python train.py --num_hidden_layers=14 --hidden_size=384 --num_attention_heads=18 --num_key_value_heads=18 --head_dim=32 --intermediate_size=1024 --vocab_size=2048 --hidden_act="swiglu" --norm="rmsnorm" --norm_place="pre" --norm_eps=1e-05 --positions="rope" --rope_theta=10000.0 --rope_fraction=1.0 --qk_norm=false --attn_scale=0.177 --bias="none" --tie_word_embeddings=false --parallel_block=false --init="uniform" --init_std_qkv=0.0247 --init_std_o=0.0306 --init_std_up=0.0353 --init_std_down=0.0353 --init_mimetic=0.5 --optimizer="soap_variant" --learning_rate=0.012 --weight_decay=0.0 --lr_head=0.0133 --max_grad_norm=0.5 --warmup_steps=200 --schedule="wsd" --decay_fraction=1.0 --decay_shape="linear" --final_lr_fraction=0.1 --batch_tokens=131072 --max_seq_len=1024 --doc_mask=true --train_tokens=312700000 --max_steps=2386 --dataset="wikipedia_en"
Each number is 200 + 20 x the weight over the matrix's rms, rounded and kept within 0 to 999. Layers, rows and columns count from 0.

# k: layer 10 attention key, 576x384, rms 0.0247, rows 209-223, columns 0-95
# q: layer 10 attention query, 576x384, rms 0.0247, rows 210-223, columns 0-95
# v: layer 10 attention value, 576x384, rms 0.0247, rows 192-213, columns 0-95
# o: layer 10 attention output (transposed), 576x384, rms 0.0306, rows 192-212, columns 0-95
k209,187,195,182,204,190,204,216,218,203,189,208,194,228,221,201,201,204,182,183,184,193,190,220,216,190,218,190,218,222,215,185,211,201,210,186,196,201,215,183,190,186,189,172,197,203,201,206,198,180,186,184,207,194,207,210,208,205,220,204,205,186,192,205,188,192,198,183,224,185,198,213,189,206,203,203,200,203,192,197,198,209,190,198,235,196,201,207,185,171,199,198,195,195,185,185,212
q210,191,215,210,171,202,193,186,194,204,208,208,206,187,188,213,217,187,203,207,199,207,209,214,209,211,206,192,187,198,180,181,213,191,225,201,175,227,209,207,156,210,209,189,197,215,196,183,208,189,182,183,180,210,204,208,203,202,190,209,190,192,199,198,208,215,228,194,187,208,195,231,221,180,204,193,218,221,186,202,210,222,192,205,179,225,199,192,187,201,191,210,195,190,201,187,209
k210,219,227,188,222,198,203,219,196,194,212,199,197,201,201,186,193,220,210,185,191,206,192,184,201,199,197,207,205,198,199,187,198,209,214,213,193,217,197,188,220,196,199,197,216,192,201,192,173,194,206,197,211,191,207,192,200,222,200,191,204,210,183,205,181,215,199,187,199,216,216,182,236,200,202,218,193,198,205,184,204,184,192,189,226,199,187,225,205,225,192,200,191,178,209,207,192
q211,191,209,209,172,193,188,209,215,191,207,181,201,177,207,172,209,193,213,222,197,222,207,204,203,202,221,210,197,168,198,191,211,212,209,210,224,210,215,208,226,181,211,210,183,206,209,190,197,195,179,200,213,212,188,207,185,189,205,191,211,213,182,183,193,201,194,185,183,183,209,206,202,200,210,174,204,214,187,210,202,200,204,197,204,209,232,203,188,210,196,192,217,206,206,197,199
k211,207,216,227,219,175,203,220,190,183,198,205,189,196,196,232,211,198,221,188,199,181,196,212,196,194,219,201,201,189,205,210,193,188,188,187,193,198,207,210,206,198,204,199,200,213,198,183,197,194,203,203,190,202,195,207,208,199,201,188,192,203,225,200,209,200,211,195,201,194,188,207,195,200,195,222,195,197,193,178,211,190,204,181,204,196,213,192,199,224,196,210,184,211,200,188,182
q212,191,182,204,192,200,199,196,185,172,209,222,191,193,193,213,221,187,193,172,223,210,215,209,196,201,187,199,177,190,184,183,222,201,197,184,195,181,204,225,183,232,224,197,197,204,209,201,180,194,205,199,199,217,191,200,171,221,220,230,224,198,188,195,193,188,207,212,195,204,206,228,183,185,193,209,202,196,175,195,205,205,194,218,184,209,207,183,202,201,193,178,191,231,213,193,191
k212,209,208,215,190,209,234,197,180,181,200,200,201,202,202,216,188,196,198,222,211,173,205,181,200,199,182,213,213,194,177,209,187,194,189,168,197,209,199,199,209,196,222,208,202,193,169,202,181,200,213,202,199,196,209,211,220,193,174,171,188,192,195,206,197,199,191,186,208,226,197,187,209,180,183,204,212,198,186,200,204,189,203,195,169,215,218,207,182,205,186,205,220,186,225,219,216
q213,183,205,210,192,182,187,204,184,205,219,210,170,189,195,215,193,193,186,205,193,184,207,207,229,202,200,203,205,209,189,193,186,190,220,192,195,191,202,203,204,191,194,219,191,190,196,220,200,207,200,183,180,214,213,178,183,183,193,196,182,204,204,208,197,201,215,198,181,195,191,226,169,185,214,189,194,199,207,216,179,213,178,204,204,210,180,201,182,207,191,191,204,209,195,201,202
k213,183,215,217,203,198,211,197,182,186,173,189,214,190,204,193,204,194,216,198,172,180,219,196,213,220,194,195,212,164,197,219,210,224,201,210,195,197,203,195,188,198,217,222,218,199,162,177,206,215,202,195,187,223,209,217,213,191,220,201,198,201,206,205,200,191,213,181,205,209,185,200,221,232,176,203,197,198,199,184,179,178,192,193,195,199,221,172,194,171,186,198,202,203,196,185,206
q214,201,190,198,205,198,184,201,191,221,232,191,218,179,198,202,227,168,193,202,219,202,223,217,198,208,202,183,195,185,178,208,191,191,153,208,193,193,194,208,199,204,179,203,187,191,178,184,187,193,202,206,213,184,217,222,188,206,208,185,187,210,200,167,217,194,222,171,207,215,180,223,221,180,226,199,189,200,185,215,175,199,202,223,185,204,193,210,193,212,222,226,217,196,209,212,196
k214,228,232,198,195,181,199,233,195,209,204,191,208,188,211,222,229,183,207,218,203,206,184,183,220,204,198,189,198,168,215,218,175,193,204,192,225,208,190,177,206,205,204,199,214,192,187,219,240,175,197,189,197,177,211,203,202,207,205,198,196,204,201,189,204,219,210,208,189,202,221,192,235,208,180,247,195,206,182,172,164,194,192,210,182,204,221,207,200,192,192,199,194,221,214,221,193
q215,165,219,217,200,219,222,171,166,183,191,186,227,237,226,187,193,203,212,212,205,202,231,195,195,202,215,220,205,208,202,218,201,206,242,207,203,214,223,196,206,189,201,193,195,192,196,203,231,216,198,206,200,196,216,202,209,193,179,209,197,199,224,218,190,170,168,217,205,199,210,153,202,216,183,201,220,183,198,217,223,197,172,218,187,189,208,208,194,205,197,206,184,171,198,220,225
k215,196,181,174,181,194,210,212,227,216,218,195,206,236,194,176,208,199,197,171,198,191,212,196,183,217,173,203,221,180,189,213,225,189,196,193,216,200,160,190,199,177,207,185,221,179,178,213,195,189,166,169,177,185,191,209,215,165,195,188,204,210,190,191,201,200,194,209,221,206,196,189,246,168,201,206,183,201,182,190,186,193,219,209,198,205,190,195,184,189,187,192,205,219,230,188,180
q216,207,203,173,193,219,169,232,170,162,185,194,228,225,209,218,179,190,188,199,216,233,202,184,178,180,196,201,201,223,226,224,185,180,178,202,208,166,209,226,201,206,171,199,192,186,203,217,233,238,190,211,160,194,173,209,200,162,208,168,230,214,214,195,167,202,184,192,202,181,170,177,195,215,172,210,236,194,215,204,243,168,169,244,229,168,210,173,214,249,208,221,208,205,211,202,205
k216,191,208,235,204,235,195,209,215,192,170,198,187,212,178,229,189,207,195,219,201,218,217,218,198,232,197,195,216,197,210,200,235,210,205,228,228,231,206,218,178,212,206,206,192,215,186,185,226,197,201,185,192,173,191,205,195,185,220,180,190,192,207,196,207,177,196,194,189,210,207,193,178,217,214,205,191,193,251,159,213,193,195,216,223,155,164,215,185,191,188,200,182,218,217,203,205
q217,157,228,193,172,190,230,172,158,187,203,183,172,194,180,205,189,213,225,200,195,195,205,196,216,215,233,184,214,192,172,195,206,257,198,207,183,189,225,204,193,162,207,184,186,221,185,197,259,190,208,182,224,191,202,180,208,187,192,194,192,174,223,169,171,185,183,202,192,197,191,212,183,196,207,215,206,203,192,205,172,223,175,195,181,186,205,172,225,179,213,186,168,176,167,194,208
k217,222,200,194,146,188,180,227,217,211,180,181,217,210,226,216,187,209,165,203,199,224,245,187,244,192,191,200,212,203,181,197,185,203,203,195,222,179,222,205,202,208,167,236,218,233,187,241,200,223,206,195,219,222,203,205,193,175,213,178,181,152,190,176,171,203,229,156,205,208,199,175,181,148,229,182,224,189,192,161,199,165,205,199,205,211,235,195,219,208,204,238,200,206,220,203,222
q218,206,188,219,191,186,185,205,196,199,194,209,175,165,220,224,196,242,203,158,174,188,173,161,181,229,192,233,236,234,181,181,179,200,225,210,173,198,192,193,213,192,215,189,221,183,206,227,130,181,156,183,158,227,230,187,223,231,224,180,182,199,232,172,167,229,236,180,161,201,179,156,201,210,182,221,240,212,202,187,214,231,181,240,204,197,217,150,219,204,229,191,186,233,243,182,177
k218,190,182,179,177,149,216,168,228,209,201,197,180,233,212,228,151,204,221,177,172,180,204,191,185,242,197,203,231,172,203,211,132,207,186,231,203,204,189,197,216,216,184,230,186,215,185,194,185,184,190,177,215,224,231,194,235,192,209,228,171,202,214,201,194,221,236,163,165,221,203,179,209,229,184,203,211,238,179,229,211,236,158,203,210,208,208,176,207,206,235,208,204,226,188,182,195
q219,192,242,234,194,207,222,193,207,193,196,202,194,192,198,160,186,184,247,209,190,265,229,213,193,177,221,239,200,193,186,143,215,175,219,218,244,226,257,202,223,199,214,202,213,178,204,185,194,230,185,206,191,202,254,155,160,194,224,193,189,257,186,214,128,195,180,155,193,157,228,193,270,207,190,206,240,187,191,176,210,136,182,227,226,188,109,185,209,214,157,214,226,218,211,149,187
k219,192,224,244,243,180,233,181,179,239,186,222,196,142,161,195,134,178,218,141,216,159,134,230,174,190,180,180,205,206,199,159,195,208,215,229,218,213,217,207,240,212,241,220,149,175,244,172,192,190,176,209,180,196,205,161,179,222,154,188,222,230,202,220,199,206,197,205,199,198,164,247,179,201,191,210,185,182,212,243,202,176,236,208,212,209,252,175,185,188,176,191,221,193,239,186,205
q220,230,191,161,199,231,199,168,190,228,213,252,219,224,246,194,230,158,179,180,220,192,181,167,189,198,189,254,190,203,208,159,202,188,209,200,206,164,160,180,231,181,170,215,239,247,131,193,263,175,182,187,186,172,190,224,164,195,204,211,162,188,189,206,146,235,184,179,227,205,226,231,174,194,180,180,215,228,191,208,160,184,158,227,212,212,209,187,150,214,192,189,195,188,192,235,191
k220,187,212,166,202,226,160,207,196,204,217,173,201,222,175,198,212,190,253,262,218,173,259,162,244,183,195,210,223,212,182,193,202,236,223,170,196,147,177,208,190,246,221,210,220,229,184,196,244,203,202,160,252,231,211,196,190,198,177,245,109,142,249,220,181,193,187,168,207,273,188,193,217,265,206,210,213,224,196,240,203,205,175,220,233,219,247,169,199,175,194,203,207,216,144,180,190
q221,192,200,231,235,171,175,191,191,150,205,216,182,192,184,229,167,226,215,179,186,198,220,156,160,152,223,188,221,160,136,123,153,161,196,189,198,190,164,219,263,285,248,177,192,207,197,152,213,256,219,175,190,178,196,223,171,235,197,187,183,176,236,210,215,165,197,214,241,221,196,194,202,216,190,196,185,205,185,162,226,141,172,144,231,211,169,116,182,206,187,193,222,190,195,189,219
k221,228,212,210,224,190,174,217,140,205,182,189,202,221,201,164,236,191,203,220,208,167,189,182,148,188,144,175,174,209,192,160,211,171,168,202,221,241,161,185,212,203,191,214,223,190,197,180,241,238,198,171,167,149,173,231,225,173,135,214,161,159,207,209,215,227,215,223,191,188,207,165,168,246,185,157,139,209,207,191,215,148,202,190,244,172,193,186,233,160,196,172,161,213,210,213,255
q222,140,168,189,167,225,204,193,204,187,175,212,221,201,189,177,208,214,168,205,221,182,185,246,205,213,197,206,180,219,233,173,184,178,188,191,201,183,178,213,210,177,193,223,225,217,201,200,177,184,199,184,222,198,253,177,184,194,198,257,174,178,229,236,212,237,202,171,193,238,230,197,181,222,197,236,157,222,214,207,222,159,170,248,218,190,187,167,203,181,195,169,252,206,150,180,202
k222,165,166,220,195,190,177,180,211,209,219,187,224,199,223,207,195,235,152,239,215,173,238,240,161,195,181,211,220,224,241,240,208,190,185,172,193,244,155,269,207,167,188,184,214,205,202,173,150,193,192,168,173,223,190,177,223,182,180,221,213,227,205,228,216,203,187,154,191,247,211,192,188,199,189,206,204,190,187,218,243,206,213,189,158,221,276,172,212,178,212,200,240,206,235,241,201
q223,217,204,241,206,205,243,205,204,194,198,197,248,218,219,223,206,200,233,215,251,170,196,236,188,195,171,226,172,214,178,185,204,204,211,198,181,211,210,216,213,178,207,243,255,150,233,198,163,185,200,221,150,214,208,185,213,202,186,199,226,216,177,194,190,199,210,209,201,223,170,210,237,252,197,179,192,240,243,178,207,204,181,168,172,162,204,183,200,244,242,170,194,199,221,205,205
k223,188,224,204,186,205,154,192,231,217,200,176,230,241,204,211,233,203,218,241,190,179,197,244,179,184,176,223,201,205,202,202,259,180,263,212,199,185,190,206,214,198,210,171,233,176,182,195,150,208,203,229,156,200,175,180,226,191,167,242,217,207,138,176,193,168,201,183,209,186,185,220,182,258,209,170,169,206,187,196,182,223,164,181,184,171,162,208,171,203,271,190,167,198,194,175,217
v192,225,173,201,209,219,198,205,238,206,218,214,200,232,203,190,209,212,196,199,211,178,194,182,205,204,178,173,194,168,212,229,213,216,206,201,168,199,219,200,189,167,181,213,209,213,201,204,194,205,181,208,182,205,190,227,177,145,248,184,159,183,181,205,234,219,216,197,187,194,207,172,188,205,222,196,175,188,206,222,201,150,219,240,195,176,219,237,242,206,211,186,203,232,185,222,165
o192,199,162,204,209,152,217,176,176,223,212,156,252,173,219,207,195,230,177,227,214,215,190,217,203,183,157,206,186,200,185,220,210,239,188,180,201,184,180,204,200,217,223,198,191,196,181,203,167,208,212,192,233,197,217,203,167,220,189,163,189,217,219,186,169,225,198,202,228,224,188,214,214,185,180,218,212,217,185,238,197,207,204,209,200,183,235,182,164,150,182,204,188,187,211,185,207
v193,134,182,198,208,182,174,218,198,198,180,212,216,168,145,182,163,224,187,196,182,170,234,213,177,180,185,199,186,194,238,221,217,214,172,204,196,191,195,182,183,185,183,190,201,200,203,180,202,234,214,174,219,204,253,201,206,213,199,170,177,199,173,197,167,172,234,201,222,209,226,189,195,227,178,200,188,235,156,189,235,214,227,211,239,210,223,180,191,218,165,214,236,243,174,201,246
o193,217,223,220,171,187,235,218,202,203,188,186,183,198,245,200,206,210,197,220,233,206,200,190,214,208,219,187,196,214,173,202,188,211,209,236,185,219,183,212,199,219,207,255,197,215,179,209,186,221,152,228,188,180,181,205,198,189,199,241,188,186,175,177,210,205,198,235,185,204,174,157,225,218,167,224,209,218,201,188,212,198,171,218,150,204,219,184,181,180,210,165,204,161,194,193,201
v194,229,200,165,192,129,179,199,203,183,195,214,137,196,204,185,149,226,145,224,171,219,162,240,197,165,194,196,186,216,184,244,187,177,215,207,186,188,185,190,188,200,248,185,184,187,202,258,228,210,196,200,199,214,213,233,210,189,202,173,199,202,224,181,194,269,214,206,211,188,175,231,194,215,220,166,203,216,204,241,175,182,196,200,189,207,211,195,205,187,192,182,189,226,188,226,217
o194,168,190,196,210,227,204,194,195,212,198,210,189,213,194,236,236,182,209,216,237,148,196,205,188,199,177,209,192,224,206,197,168,193,218,171,188,189,176,256,166,199,192,218,212,213,215,186,208,195,209,198,215,164,217,208,204,226,201,230,207,210,180,172,175,153,187,206,206,204,223,183,186,180,216,177,231,179,211,172,203,190,196,198,186,187,223,187,206,209,205,223,186,217,214,178,205
v195,217,163,200,198,192,205,158,200,200,202,171,201,226,218,181,213,194,195,207,193,248,180,206,249,188,216,241,186,178,213,221,176,172,207,209,190,217,185,190,207,210,197,199,243,203,190,216,204,250,207,188,230,215,183,167,262,238,185,221,167,234,155,251,233,207,220,186,178,183,189,209,242,191,226,170,174,167,194,172,224,211,187,201,214,213,189,212,201,182,210,200,193,235,200,208,173
o195,241,195,201,192,189,218,232,201,213,176,198,189,173,209,241,209,180,202,197,183,191,184,175,200,226,222,193,192,205,165,172,224,190,229,222,205,152,185,184,178,219,187,176,190,200,219,153,203,197,213,206,178,197,218,181,220,170,215,188,179,184,215,180,200,192,199,214,212,238,231,159,150,247,191,187,206,192,253,230,223,214,200,177,214,217,209,216,221,201,202,203,203,193,206,211,212
v196,211,196,184,172,213,248,200,191,246,196,239,212,198,231,205,218,193,246,179,173,172,187,179,210,225,223,226,203,174,236,196,213,200,194,230,218,187,181,204,164,191,207,207,166,186,204,218,233,229,248,177,154,230,170,191,174,201,185,196,184,194,241,215,203,195,181,194,208,198,254,209,187,230,209,163,148,214,212,208,214,247,215,196,183,181,181,184,203,273,200,216,167,182,204,207,180
o196,176,209,251,211,199,157,191,165,187,202,205,206,170,193,216,194,203,194,227,230,171,197,200,193,212,220,193,187,224,179,228,206,178,198,192,169,158,204,211,223,175,178,149,207,223,210,214,190,204,174,190,188,171,207,227,206,192,226,217,211,174,189,212,189,194,228,185,209,186,187,257,199,225,190,232,205,189,219,220,189,210,196,158,181,153,189,217,227,196,194,180,174,245,239,197,231
v197,165,196,190,164,167,213,225,237,199,196,217,188,230,170,234,185,149,160,226,210,180,211,210,178,216,226,233,211,198,197,238,204,200,203,165,165,196,242,174,213,220,223,172,199,203,217,210,183,196,206,189,157,200,232,198,196,255,171,198,233,173,213,225,171,205,198,185,222,155,204,205,187,199,222,172,196,212,207,176,260,191,199,193,185,149,209,184,209,140,206,241,207,193,169,227,230
o197,206,211,203,184,184,216,203,196,212,179,186,212,234,200,209,179,190,204,210,172,182,223,181,215,181,156,221,193,229,186,164,187,186,177,193,202,215,235,224,216,162,221,234,195,168,181,156,242,202,195,184,231,195,202,203,214,185,207,186,211,177,194,220,188,192,229,236,173,209,177,205,220,183,193,199,206,205,194,209,191,245,198,180,166,205,208,193,193,209,187,176,205,195,218,230,220
v198,184,198,197,178,209,164,185,126,203,215,199,203,192,199,218,201,198,212,233,178,198,213,160,204,201,190,228,209,165,160,247,191,211,189,167,233,189,196,200,204,194,208,169,189,228,209,167,203,169,216,199,182,200,201,177,233,211,232,204,198,213,217,190,221,213,175,157,232,177,213,221,195,189,164,188,164,218,204,250,162,210,202,221,213,189,187,215,236,169,180,215,135,201,173,218,235
o198,193,191,200,188,183,223,222,175,179,230,194,197,234,207,188,243,227,192,202,200,206,175,198,169,209,236,213,194,213,209,167,212,184,187,206,175,181,199,204,201,188,210,207,187,223,202,159,192,216,192,172,184,201,189,238,244,211,192,179,185,182,216,201,178,205,197,180,170,191,156,230,231,190,185,223,153,206,187,162,195,222,204,207,185,174,198,200,200,192,201,223,165,196,200,206,176
v199,194,201,230,169,211,211,164,213,165,230,169,201,185,142,196,218,176,141,192,189,168,184,224,212,189,219,206,191,207,217,200,228,185,192,164,231,211,173,180,216,190,212,188,181,178,208,162,182,208,235,276,176,199,210,210,211,216,187,178,213,220,172,218,207,201,162,199,184,204,218,199,190,190,156,180,204,171,192,181,210,218,195,222,186,198,193,231,222,191,199,227,193,210,184,220,164
o199,172,205,161,189,207,201,203,171,224,182,196,230,212,220,183,227,222,220,168,205,212,238,207,199,206,213,200,202,214,152,240,214,238,165,213,198,180,207,197,208,194,163,176,194,210,173,171,146,197,213,178,194,187,192,199,200,182,202,186,177,199,189,188,231,227,225,172,226,177,162,185,215,175,194,215,212,205,217,163,205,187,193,205,202,166,197,198,177,209,188,196,206,185,178,202,200
v200,214,188,210,192,212,170,192,197,201,184,200,233,206,186,250,201,186,185,184,185,214,193,214,168,159,208,206,215,240,198,244,258,235,244,212,210,208,249,210,212,180,187,216,187,225,168,189,226,126,198,195,216,257,187,214,197,182,188,213,180,195,211,207,203,171,221,229,186,208,210,174,172,236,197,201,191,230,199,185,230,218,181,219,142,210,239,228,206,182,218,215,194,177,191,146,202
o200,214,210,193,225,192,217,180,219,179,155,218,220,193,190,173,183,193,223,195,181,213,197,191,190,197,217,202,213,162,218,191,192,212,241,198,218,187,210,225,180,231,214,224,206,166,181,209,171,238,199,199,211,200,183,187,217,214,214,241,218,191,199,199,231,198,228,190,239,183,208,196,228,144,230,186,200,220,191,222,183,201,170,202,229,170,169,216,181,203,206,199,210,219,229,173,216
v201,204,195,212,169,176,202,171,175,192,186,233,238,218,209,213,204,192,218,210,175,237,180,213,161,211,223,208,158,189,237,192,191,218,215,242,212,209,221,229,217,187,216,178,199,242,222,193,170,199,244,234,240,178,198,219,181,219,219,233,203,216,212,216,204,158,193,209,193,218,193,184,216,231,214,199,203,236,199,192,219,248,205,204,207,214,207,217,195,237,174,191,189,217,203,177,196
o201,208,189,169,197,219,203,222,198,216,213,215,191,195,215,165,195,196,232,213,202,199,209,203,212,175,185,206,231,216,197,189,198,163,199,176,238,193,163,200,197,211,206,203,221,187,169,202,192,201,217,191,169,200,197,181,220,221,211,224,213,189,165,171,214,215,210,233,214,202,184,179,157,192,212,220,228,168,206,213,231,188,216,198,218,193,211,192,198,181,209,198,203,182,180,210,202
v202,196,176,209,193,181,196,197,242,209,186,186,218,180,208,176,209,170,216,184,197,224,244,198,265,208,197,200,198,200,156,232,178,181,230,220,227,237,251,226,192,142,205,172,177,200,177,225,186,178,210,182,199,228,190,208,238,178,208,186,202,147,198,233,248,245,198,199,180,176,186,182,217,190,219,172,239,225,235,211,210,210,196,200,204,200,207,268,200,228,178,185,207,206,194,213,185
o202,193,215,170,205,223,174,213,171,187,192,225,208,243,201,217,205,204,187,235,208,220,174,210,206,216,185,178,189,210,223,161,209,195,160,200,156,189,179,235,237,191,187,192,220,204,234,219,208,206,200,202,195,223,193,198,185,201,204,205,201,198,188,179,193,183,202,210,173,226,222,215,196,205,181,196,203,207,203,203,166,211,232,223,165,204,213,211,221,193,215,188,188,201,206,224,196
v203,192,257,179,178,215,199,141,195,180,165,199,215,219,187,193,198,173,172,172,235,203,198,223,229,201,201,197,219,182,144,221,228,197,177,164,200,227,200,195,208,214,196,234,204,182,197,194,212,166,191,158,231,173,182,212,185,210,200,208,212,217,208,229,166,228,200,233,221,222,214,179,198,190,200,185,160,189,188,179,203,143,201,227,192,205,183,202,221,187,183,192,217,195,163,212,212
o203,188,203,217,195,169,227,218,210,207,180,196,231,169,188,186,208,185,203,198,163,189,224,177,204,211,199,202,215,163,212,193,194,202,219,205,229,189,181,192,193,201,203,182,223,212,183,228,215,163,176,231,208,195,225,184,220,192,200,185,193,215,204,189,217,199,227,187,217,163,213,209,181,224,189,183,213,183,188,177,170,207,228,186,163,197,200,189,187,170,216,197,206,215,208,209,224
v204,229,202,182,210,199,195,175,225,181,166,181,225,201,186,190,210,222,219,173,198,213,209,206,205,220,178,193,214,220,203,202,212,205,223,211,190,219,217,204,191,230,200,227,158,228,190,200,163,186,167,207,211,221,173,245,212,196,165,208,177,204,180,194,231,224,189,210,213,235,175,210,218,203,225,225,205,219,190,199,217,241,205,181,195,199,194,189,169,221,181,194,193,189,222,213,221
o204,219,219,172,189,194,178,209,223,230,215,234,218,203,207,218,195,211,186,158,202,206,221,199,183,168,180,196,214,181,199,216,213,245,212,215,227,181,192,205,202,197,202,165,212,190,201,181,168,225,194,196,206,186,184,209,192,208,211,171,216,212,185,205,183,215,212,141,173,197,211,174,182,212,181,173,196,169,175,272,172,213,211,230,206,165,179,185,205,183,213,174,184,174,207,214,204
v205,224,210,226,203,202,206,163,242,175,188,164,188,225,206,223,187,208,188,189,191,222,217,203,190,211,190,191,195,208,202,201,207,192,227,203,226,167,205,243,199,221,229,173,206,219,208,180,244,168,200,224,192,220,180,209,184,209,237,170,214,229,253,264,170,198,224,209,196,232,225,191,229,201,243,197,204,205,214,189,205,174,201,195,207,244,179,182,230,210,230,208,174,213,216,206,173
o205,190,180,184,207,164,201,180,193,185,178,221,176,176,182,201,194,192,230,200,203,188,200,205,172,200,180,183,212,196,167,183,179,161,206,218,185,211,181,198,200,213,193,227,206,213,215,206,194,206,215,193,219,197,209,179,199,176,209,188,173,224,212,184,234,210,162,175,203,202,177,203,202,198,208,169,192,198,174,187,222,220,192,206,208,143,207,223,191,211,166,173,200,208,169,182,214
v206,169,239,191,174,233,181,220,212,193,187,252,204,194,223,192,227,187,220,181,168,205,229,203,176,184,257,187,199,208,200,196,205,189,187,244,176,211,190,208,201,170,195,219,181,241,221,190,215,184,209,201,218,210,237,230,182,212,194,204,182,197,197,239,179,207,175,181,191,202,270,219,274,196,169,199,240,202,193,195,241,211,218,224,170,192,213,206,226,180,235,195,185,190,179,209,229
o206,212,212,182,234,179,217,219,199,214,169,196,230,218,229,216,224,216,164,228,211,225,213,155,172,161,191,203,185,153,233,209,203,197,224,152,221,211,180,185,207,199,229,214,197,198,204,204,203,217,208,177,216,202,186,184,207,183,209,180,191,196,202,202,204,180,236,197,192,231,215,186,247,204,180,170,179,171,231,206,214,198,203,159,164,192,180,185,197,188,176,199,197,236,220,191,193
v207,180,148,145,198,223,202,211,214,196,208,256,174,187,194,217,207,195,185,170,212,224,180,173,247,223,195,224,185,232,169,214,185,193,183,189,215,204,200,208,172,224,226,200,200,220,213,191,165,167,199,194,190,195,206,223,207,216,170,217,229,193,240,200,201,198,132,217,212,197,204,174,185,206,232,183,178,219,200,168,180,199,182,236,198,247,208,196,194,225,156,192,176,200,158,228,203
o207,231,193,224,194,214,217,220,175,216,214,236,181,173,205,185,220,208,198,173,204,213,221,202,202,209,177,175,227,168,196,194,215,194,213,177,176,193,137,162,170,194,170,196,213,208,180,185,216,200,212,164,221,194,187,192,210,167,226,188,193,171,196,203,223,202,218,213,176,198,223,259,210,218,189,232,222,186,216,197,198,210,227,199,230,146,212,216,186,212,194,191,186,227,215,193,183
v208,195,195,235,208,205,185,249,205,187,200,252,182,230,178,193,212,194,253,205,231,173,198,207,154,193,238,223,193,174,218,204,231,152,209,177,190,222,204,192,205,191,220,231,178,189,215,185,192,213,207,196,176,239,223,207,224,211,222,177,177,228,170,156,168,175,199,211,206,208,217,184,213,174,163,172,226,204,167,212,195,133,206,187,204,208,179,229,211,192,189,196,198,170,162,224,202
o208,211,222,184,164,196,228,222,180,213,217,189,172,179,215,174,185,182,170,246,227,235,178,205,206,195,186,203,229,200,195,198,192,236,181,233,212,181,190,198,187,214,178,213,181,180,185,183,199,208,188,238,194,223,181,207,192,184,160,201,224,192,234,215,243,229,174,185,176,215,185,203,196,171,216,232,193,192,192,226,230,222,203,185,185,207,181,184,192,203,201,222,195,166,181,170,168
v209,212,190,194,193,182,225,229,142,192,169,204,197,216,221,207,201,249,190,171,202,234,192,173,200,158,192,190,176,175,213,193,183,220,177,224,163,223,214,215,219,246,172,226,193,234,202,186,213,150,245,193,184,156,199,148,175,214,179,175,187,242,185,192,199,187,181,200,216,192,200,224,198,143,192,201,223,221,160,198,245,187,164,174,222,201,170,197,218,196,182,207,168,208,237,174,212
o209,202,188,179,238,196,201,203,212,227,226,200,172,152,159,201,224,197,197,218,232,196,188,207,226,209,253,216,184,212,193,237,183,186,237,219,210,188,199,201,198,206,236,155,190,198,180,214,213,220,183,213,209,197,204,204,198,164,228,170,169,242,154,188,199,180,221,205,228,207,204,205,195,233,187,173,161,172,209,201,214,204,237,219,207,206,156,189,192,184,165,202,221,192,184,150,176
v210,198,191,188,202,156,166,211,189,184,225,160,184,181,197,174,187,195,216,166,194,169,203,169,195,224,200,201,175,211,242,215,202,187,207,174,164,204,219,197,193,214,175,222,231,162,192,204,220,180,199,229,210,187,240,189,199,225,181,195,192,201,225,214,158,209,180,182,192,192,247,191,184,205,163,233,204,206,202,186,180,157,226,156,175,237,195,232,183,223,225,190,190,183,165,174,159
o210,193,205,197,220,227,232,159,210,183,180,238,221,197,208,215,207,218,212,238,185,164,232,202,192,194,217,179,212,217,210,206,205,200,225,228,203,199,220,174,161,242,203,210,202,215,161,181,182,160,228,251,204,199,182,236,193,220,199,178,209,238,218,222,221,189,163,191,200,210,183,231,215,213,193,191,185,196,199,209,219,218,204,175,204,202,181,168,194,216,182,193,175,178,209,201,215
v211,171,196,202,216,179,152,190,200,189,206,198,189,178,213,168,192,201,194,211,220,193,215,219,178,134,222,198,155,234,184,146,198,196,184,206,175,228,238,230,164,233,187,237,213,192,208,185,190,222,240,207,177,216,157,175,193,225,205,179,210,187,152,200,180,222,198,165,161,230,201,201,202,229,229,210,222,209,189,207,200,188,187,215,169,190,190,190,187,216,193,204,218,246,232,148,158
o211,196,218,186,229,199,193,193,226,203,192,195,193,198,210,197,221,194,181,197,181,188,205,206,206,195,225,212,241,214,217,198,199,200,190,161,187,167,206,180,196,167,210,170,203,199,184,178,225,195,192,209,189,210,203,188,207,184,217,195,173,210,180,184,188,219,171,180,186,176,209,207,182,152,173,201,201,171,204,198,209,201,174,193,196,201,214,188,237,219,213,208,201,147,196,235,191
v212,242,215,179,179,181,243,195,232,205,182,191,215,183,192,233,168,210,210,187,181,206,205,231,191,216,168,185,205,261,187,227,167,209,194,211,196,187,188,208,199,201,166,202,169,184,202,242,199,178,209,173,217,203,173,166,198,223,213,195,210,200,211,229,197,182,204,175,212,221,198,234,178,203,237,231,156,219,154,206,192,183,201,181,227,203,234,234,219,205,239,196,177,184,206,219,208
o212,180,205,227,213,217,198,212,176,190,210,199,170,202,205,214,230,218,225,221,182,168,211,191,201,180,211,179,171,202,181,215,223,212,221,240,199,224,175,200,183,200,227,212,207,203,207,177,194,189,209,237,183,172,190,220,204,208,209,195,216,205,199,223,186,218,237,179,196,244,245,224,205,191,233,245,175,204,217,242,191,203,219,218,208,187,183,183,192,211,198,181,211,216,167,201,185
v213,168,192,201,192,189,230,210,197,221,192,194,213,222,223,177,192,214,187,234,204,203,230,186,216,197,246,208,222,194,205,166,175,178,213,189,189,215,215,179,236,234,191,195,212,186,223,226,223,201,191,191,188,238,188,191,170,179,209,218,189,220,196,175,204,191,206,173,212,168,189,195,181,201,227,193,222,173,216,207,201,183,184,207,231,190,172,178,188,217,229,192,162,190,196,173,202